Weights of a small transformer language model.
Training: a variant of SOAP for these matrices, 284M tokens.
Each number is 128 + 24 x the weight over its row's rms, rounded and kept within 0 to 255. Layers, rows and columns count from 0. Numbers have three digits each. The size before them is the row's rms in percent of the matrix's.

# layer 7 attention query, 128x192, rms 0.155, rows 0-63, columns 96-127
085:188179110072132127113118147085103146112128120097136105131132149145116153142136096144126129158121
091:163126130146089109126112131158167125138160130146107165091113110151131121149100068151078129130112
094:109188107140126119184114145122117129166133097110128132154099128113122132098155115150125106127139
077:110150147169142123129128163125126106122104121130143130105164156128108124134134083109129129137127
083:120175142134124144124112142069103157139138152117128081132106112140138100117125152184098177129123
102:096140166127153171158130175126119105167090127133162144091127118092159138171123150098134113142116
092:136117159138117108151105132101114138143128128125151184129131123152134139126105147124186120140126
093:120180109129097187126133110114140126170121115066137152148126125121084112119116137137129138176120
083:133088134137136122118097088147134110115154129143162114138152080155096100098076141134089184137136
093:143098156105136152171116128110167102120168146129118176117139142110143160112093130145140054112178
080:088099145164145101130136121166144090128138149149131117132108099137085113123160160165134128141119
084:132097104157139145096137142088095136110106129079102113112154143094128104112149130113125124111096
082:088134129131101109130161140118133136173107141112119116134131106105147171132138166135114135127129
085:139117164151100106124122104093139147143114115147145123110165151132148179104116083110125124144130
091:149123129152134098139098083178145114130117120099181160161084100111152132163104131131159136113129
088:139116154124125117111135145098137137125106105109129133161157131164102106103140087089127147143162
086:152113156087114139113141131175125139108137112143101101144177158098112137133124172126134131106137
087:128152089128112142132159157116148103137110136116121119126140090099143172108115116188090102130101
084:130131114080131142141077113140087113080114164169106107094138104156168105123109077140145125133110
085:112080155105125130079131185125136116146150128137140144130117088119138116134126131133135157122148
080:118109138141140146078166151126174178148119131141085106107141116123110114152130148146128096174128
084:154146183114098150121122115114086140104130129158133104150144133100128163137100131104152131148126
082:107123132118112118184126141165115163136107123125068173150124112167127145132082090127114156110134
100:132120103126153147149096125121156105141141130156158160101139140125144101116169067130140141154170
087:092136117089099148104151123124177128142142158178112123087133158128154120109118082120144084150170
089:084145116098118149127146138104069112168133129102116139090105158159142154186130135085147135124172
089:089103121097131186133104122123133154075149117102136108156119128118113073149145136126169131117134
087:180136114157132090161103130123102145160131109146156159134097116127161117130113125127135132111134
089:154169109102133147171134107066116158142161086121153085107129162136171133145134102143144127097144
093:105112118086148104103115141133144100111092128100143128145109111101120120103100136079125121108088
095:124092146086123138122146175141126144121139141099122095124134155127107151158100159129128153130141
088:076100162089148154134137122132157121117118106137146133103156119130106126131088140104111078093134
085:166161119141126103125122089127155134140088158136126119112182123140114137127137095137138103104130
087:142150145138125157124149128125156101123125131112111155170106108117119126099148107139193125151123
094:144085098084091119153136145121160131125075121124159111129136149117103134124107128107114159078107
084:104097098137170130115053103116157113104114122140132123117089116160131117137115142126118096103117
084:147150176132168153098128130110094150132113130141160096122129131125109136080167085130096125147116
081:131141129101151146110139168127139133116122144082113100097134135121116143125153148075127105137118
088:086135113124105110138143141119127141161108121109142114151110159118139110121109128074167132105151
078:130147126125096113149137116120083113152191166137130133136105054132120090156149123115077118115120
101:110151133126147152116140130153126142144108088108160115133084150130128123117124130114150103132123
090:107145139163136088093143114119139150109106093111112119094102104154144138089099106159120106147112
086:099117160165085123121075173084170111094114140085121128118162123130125138143150113147128129078150
076:124116105199146147144148155125131139123121141137179163089126144111139123143122117116148134139132
089:114160075120095117160123095158140139096112188110123097178087087141094121092145133136105133114112
092:126104151126125127089172137088120085164087164140167133159147128130112155155093112100118134141143
086:089127107133169132145118169102151080126086133093107121141127155128102102157142126116182111121092
085:123106104141160156165129114138175136186158140150095140135073138207117102125111125134121133179133
084:150070172135072117113108124130100110135130133113146119117128123149143149130135136138109121113145
091:095143158147096119094134109152105144163107103138129118113154164111141153133131098134140104149110
090:136132088114137132132136107092129156165127127156101173111118093137147112141123091146136123186137
093:080152181166144165155089124115107120103098104080075126089110109107130129154137156127156142091094
090:149120101123182115150094134096128109132132123109116110154112120098101134074132125118110122092163
083:108123162153164133152127121125121106132146131164112141142136138117149194137130152125092161175106
097:118157147116143127129144129115123145137113100156107139095117117163117126137145123119134116135095
085:111155151111140128187156138146128130140114128148130134142150153121136143141161128112129126128064
095:143090123121124120116081118124134157092109122103169088082125128131106096097129173145160128120103
081:132112132145132117084126161119114124158143135130107116128126126182120108128094140142152119127140
080:125115140126105083154121124172157183139122166155124096148105144106134121158106156091157109117145
089:136103120170105112103104103130128113118092139140122119115087110127130139145126164120098147071089
085:120101166175127141165154156108093122153119172109120109127147132119094110129153134101140154137128
086:143172105135137114124141092103169123112121093136155107115098108136119133108122091160098093139069
084:085159140156120154141122115098132129162099086117095133153088158145092149127133151116165106184073
093:117101108159099110118106086125134160138134106120168092099130120147116147115152114113129154140123
# layer 7 attention key, 128x192, rms 0.157, rows 0-63, columns 96-127
089:123137125106136151129119137131083151130162108134153132126126139090118163170114112147112121121125
093:140122126065113130118136164137113132123086133152125174143089120082181107112117134123126103149145
098:153136047181105160142125130131172151113112124123147152112131175150083149113124113133116150148081
085:112164086107130116122110115159131178172096144109163150111099123101122091104095104120185178119150
084:115129171090127149121100120111149108111113134140110135072152150127128112136140144168083104111132
096:124090133148094130143100126114132110122123116142118117092083125157178114164136160152157137106123
094:181129116117132140124129095134110146144144148105158133160136107120158113141166111086153111144126
089:162196132172134140138117138146149118113125135130118134108116137131118131136124151153094105125109
083:121148126118151158122133139172128150075153087127163097112104129151128120108141143129134148159116
093:131131146125124168167147120096157130136112095153116102138112132059160166115144152139106125110126
085:112135145123131104143126077098128133175134140096096163106123128122125125137166133096142168124122
085:113106139119117145115111126146126107143075089128059080133174119140196114145133129109106115124130
088:133133137132115147101155158142126131136086169120093148143071134106173103123145126135108168159130
087:144133115175113127101171140112140120104098133150098093142127141103174149129144112126110169152136
097:160127084142142136101124124163110142115151113123115130154156129170101134170120132152183139111158
085:119122172086123120141118125162145107092116120142167123122141123133128104137100048085092134143146
094:124107143133118118082121155104141150160067095170124139130174137123140083112123143099125111115174
091:129115147103172161141150137109109088129159143143113167079084146167146111139090135155126147114078
092:123077133115140156069089127122101107144108132154145073124159130147142143131102100137132143160113
087:141096148099141120164104141105141130136112137114142093130160168113133121150084148138123111138154
088:101102129143148112127152133109155161118131167150143180118147113139153140143171168132100087115117
086:141144138126096136132135087120068120174134125147113123151150139149134117166146115109164144105139
087:109119154095107127228105149140109172132135146075111142165144137111116131142122124130101125147132
095:147161101133080127142109139130122123109107098130142075136114120151103165125144098094105112083129
090:116135144108138169133141144109124149148122158138157129137103160166168112122102142124164121122203
091:092125133065107087150138123150098120146123136160094127112158102144147107164105148142111139149151
085:160144112124106145125124133146133093089143142125141108140156144129094107118130129082160143124090
090:141098106150142094139108139154130140138135100172150175142114132123130155110138124130135114115149
092:118177130150151144134116095154117123121148107132136090125085168142155120138134116129139158103094
094:142140116119128103119108087130146129110086102125077159146135150142129162139113179100177084119146
094:125083142116128120165113151110130197121127114110173124149159122139125104114115141150138128098089
094:106065113153177116175139142135092153110128118110111142131129146087114120197123092110179083089110
092:111099114156159128096077117102102109119183073111127107106103156166133114102143096131168130145121
095:129137154181159138113173140137139107150114148110147131094078150103175142128124102168150103149106
094:144086078124138140125127158118145142113101128143135127168170126131126165099125118120107199060124
088:135153118104184079151112129138164116098138124105172155170134136136159076121143155128125130169108
097:096135140126170132103173132135161126102157096117122116114109105146111109151120150163109134131100
090:100117154150128150120138127136155145117147125147183122166114144129100149128137114105103108126174
090:141122142166141158115118138135170132120131164118137140170150118088138103165142142103161155094149
084:080144145152105128111095143133117104099147102092138119132109083139117099136161131173094101172111
096:152145113152177146103097161139163165120120136124139145095151081137160088116146137149160096145149
097:085103134119118109119175106116144158134147094119102154085128106082155153122094113135130109154139
088:136156121097085122146114124135142141117109096134167140118156135122110111126102134093133108137131
084:141118094138093137144129149184130135115120090167159088098132127115108112159129172111168108135137
090:083150102168125150130094147148102115137157138074115075159110137115068134137113163172149148141119
093:132083159170160120118182126143102080118148162124142135127147114149104109137175088141172120172170
088:117123128142161121145156085138152105143107117122153084148155103084122124127152125132166136097107
088:103117126144127109177140103166134149186168145129143121143102148126147141099075129147108057122143
090:124121142093109113102133113119124097108126099127160142100205143136165128090139181133116121142126
095:099107160133098147108110150167126149143157134150114113107177132138133090109152084116121095142130
088:121135105157099105142154136161108131126141144103117133147082093148162142121137117153078112120098
097:097115136147137145091126158052160132101142101098085172116105140110121111122103138121152135108124
091:160152101106086144150136132115137141148135114160109108079122132113167155160114140131163121131136
087:152100104084174155145116142131112121169169142120131155116087152135111157104102161155118182135133
094:121107116124152097123124146155140145146134122127160130118091151120161103130093102135115121149126
091:134156122135068119143145083119106130123109100155128115158085137120145129100120114130190162127118
090:164141139099129141122089129121155112112112111133145115166109130137127097134128180120129122106139
091:107121097093129122113128147146119151118100132100127107081104163108138156142101145179157107130131
086:159137102132137139138135119135144138118121182114121108170111112124121097129122133104137134096105
096:126108119122178131143117133079110093136111128169120147141101126135121150106141080139152125122120
088:158130134135174100146149140140165102102136110126121104139143142136160095142150131133096100146129
086:112102121150140156064136105132125115136116154128113109124137129141129089105132149120102188126104
085:165123134159132131115168114130147095118171157134137135090117140148142137169152119166115124143099
101:084118140127112125140107130186142130125142135157121157121125116110074136132188148096133156127104
# layer 7 attention value, 128x192, rms 0.152, rows 0-31, columns 96-127
087:126092129167113142112118117105148121117132115118147111148132133119127116101116061131147148089123
091:142116141099141144110151125127125133122118108112096176103149128153140119143124127127114076166128
079:123124148109117119120146105114108088130162130121141096161118109140163145149101160119096110139109
084:128154116148124139162169104157169128143156128206132144148127115150126134092157106166072134102117
088:128139121153126153128110147188101117129094095126118128121140163096130139116091124092110128134112
089:097116125155141122113113148082116149124107096117146138134091111138123076115123118088157111102099
093:100110155083084149156120167144086147136105129079132144144117100110158123124124157138107107141152
082:105123133119095103136078125190155089126151130118141129152126145134147151097096119127100115104115
092:161137123148139101112126111130128144154102133160146128115114155127112097116149163170115145127129
106:153160093169118177105066133164118114133119099157140145112162142122113136129132106099150141124130
083:137142111145125137152150078119122099146155139110120170105145119105126151140112107174113116166112
086:136120146122105067147124153154123161142115135146151120120121124177150134137153137145130121181150
081:104121109119129113153097127148155114111149109132169125110082148087139129110094126151155134108144
092:156128142113116106133122148147110118120101111137078157126126090122139122134102143127118129130159
083:124135090127094134098129138133098165147142099151118140117148126183165116140135172156136121087137
089:121131135097116155159104144130154076121111156117106167162135143107140140121151122118122131167158
084:111103212127124157165156150106102083115147142082106112087114149142114101151101088129102116086150
084:118114103146153093120166139166105111133130141150137063129094109106126132097173117132091122113125
077:162133136126112123148104126123099117132078127144153111134161089147146115128133155121142111119157
107:123158086142156169153124158108119083136115153125103122124115117146122138127135105131114119113102
081:139131156130146140163129154122102118131081129141116119093124111097118185129103132128118105156112
088:112181087123126107201127105136140140144114146162114137105134141142126152154100111103105110134145
083:141140135202140121107090159125115130094089145162127085125117128107134110151207118130162115084121
082:097122131125129116151110145141133142140098138056121143181154106149147131085151143122125149127142
096:140151109124105171129109130127142100140135132134136114147129168100158137140117110114160140124133
100:126122141094116152131103151153137093121078117103102145116158098084152104111149119144086100166133
109:130113136139152119097172133069106128144151121134147120129122159109148127159191151121147109105115
095:153121141157115121146146118125146152137151156125129106110076146145107123116134133157130099132146
107:079151090166139176151122156091139141108085114117088120122131131108138116131096104124143138138133
099:120138130158180164126102105090163128137142152173111165143093142132165127152124119093102159070176
094:084133171076078124130123142156138137104152108128145130111118148108123128113115120121124108152139
081:158123110177139126150127103117155099115145173163129137122122125098128115170119124108141159078174
# layer 7 attention output (transposed), 128x192, rms 0.13, rows 0-31, columns 96-127
085:101137122135123130149122144104089116145118125117129084143108155113108163162157135104156124121134
092:103108096087126156166134145131126140103136146169141136087194112151159110148163139149098144121138
088:158129107117112118139132189123108124109107169097150126153097123158124116138163084168120149146147
090:170143177129084129117103144093095144137093141107139120126178105123116161143140132073148126123142
097:127141110080093125119132102142146118118138105130110146107128139130113117114124095095135147110131
092:114122105147153168136131084141120113104175120131102110157099168104125123149119117108117117116126
090:150134129170118132096116125123114130134194131138082155146123133177126121145183060152111159116118
089:162121157126165128112127168137104149157104121138108162117124088139134137137132098128155135167160
091:130103118119138129137156110134192122133174136106101125093114148135120200130125208106163114132161
103:105120140127145122131128091159144146112109103127157106166151141110110131114146114082112126112133
088:147130143124108118118114184125148153158139136146133104115126147105127107149131140083146133085118
086:135113124152164153123096139129099112126164121151112191174153150126124116131111152102111103150119
090:136106155107141147105119093160176103150133151144152118112171092151097104116143140109142113146108
097:130134119112106136094124100142118145135171163154116147112127110140164155152125120147143157120118
088:137124141117124101149142101137138138099098145105109122146135120084142101137122071145113165121141
091:165124152133115085122133131165048157117127087143141093099104149101118140144108112146117165107119
088:104149086151141124128118092105126077136119138142138151126107149107157143105165105152191112143128
092:128118113134141094119101096143125150133130109112125151130164100139142130126097131112172156126098
087:089134125136152151128163135130117144161103136124090164098133174122077127137132110143130112133132
103:138122120123153102128111116148109127087123133124132090137126137119146140108153116158157130151068
088:148145138143161125120143135062118138096123107138160117123147150121156105123149164098162159124163
090:152101133113105146071130117129130089116137120137153096104147137154170168105154152114125131117163
086:118117161123128145119113127128141126095181145107148184124145118131096124151097136125154115159120
089:081187125124133128090130092163124173132133150181133084107101107163148108127145088150157122125133
099:125087135105135105112197153136128163144103131118089136128133126122103166125087176129130096120159
097:102110146174148141141147170127123159164173138117079140132132124118126161161110103138142156094134
107:145164086127112167137123159135143164056145103122148149149141142150104122113086107154160135109128
097:103112104130156115108107158128134127156107136122119082112153161105138108134100171126110122135120
101:189181138100115140120113124133098141128123115128115123141147096137143118112114078132134127152091
095:119106136130110109170133140117142112143100073088124103106131122117110120104132114133108135149076
099:102128155129151137122129127107143142141136164138152131172121115159129110128134116146134181149140
089:113147152096142096160141158119122158136139130165115130143085136116147149115096168155131158132072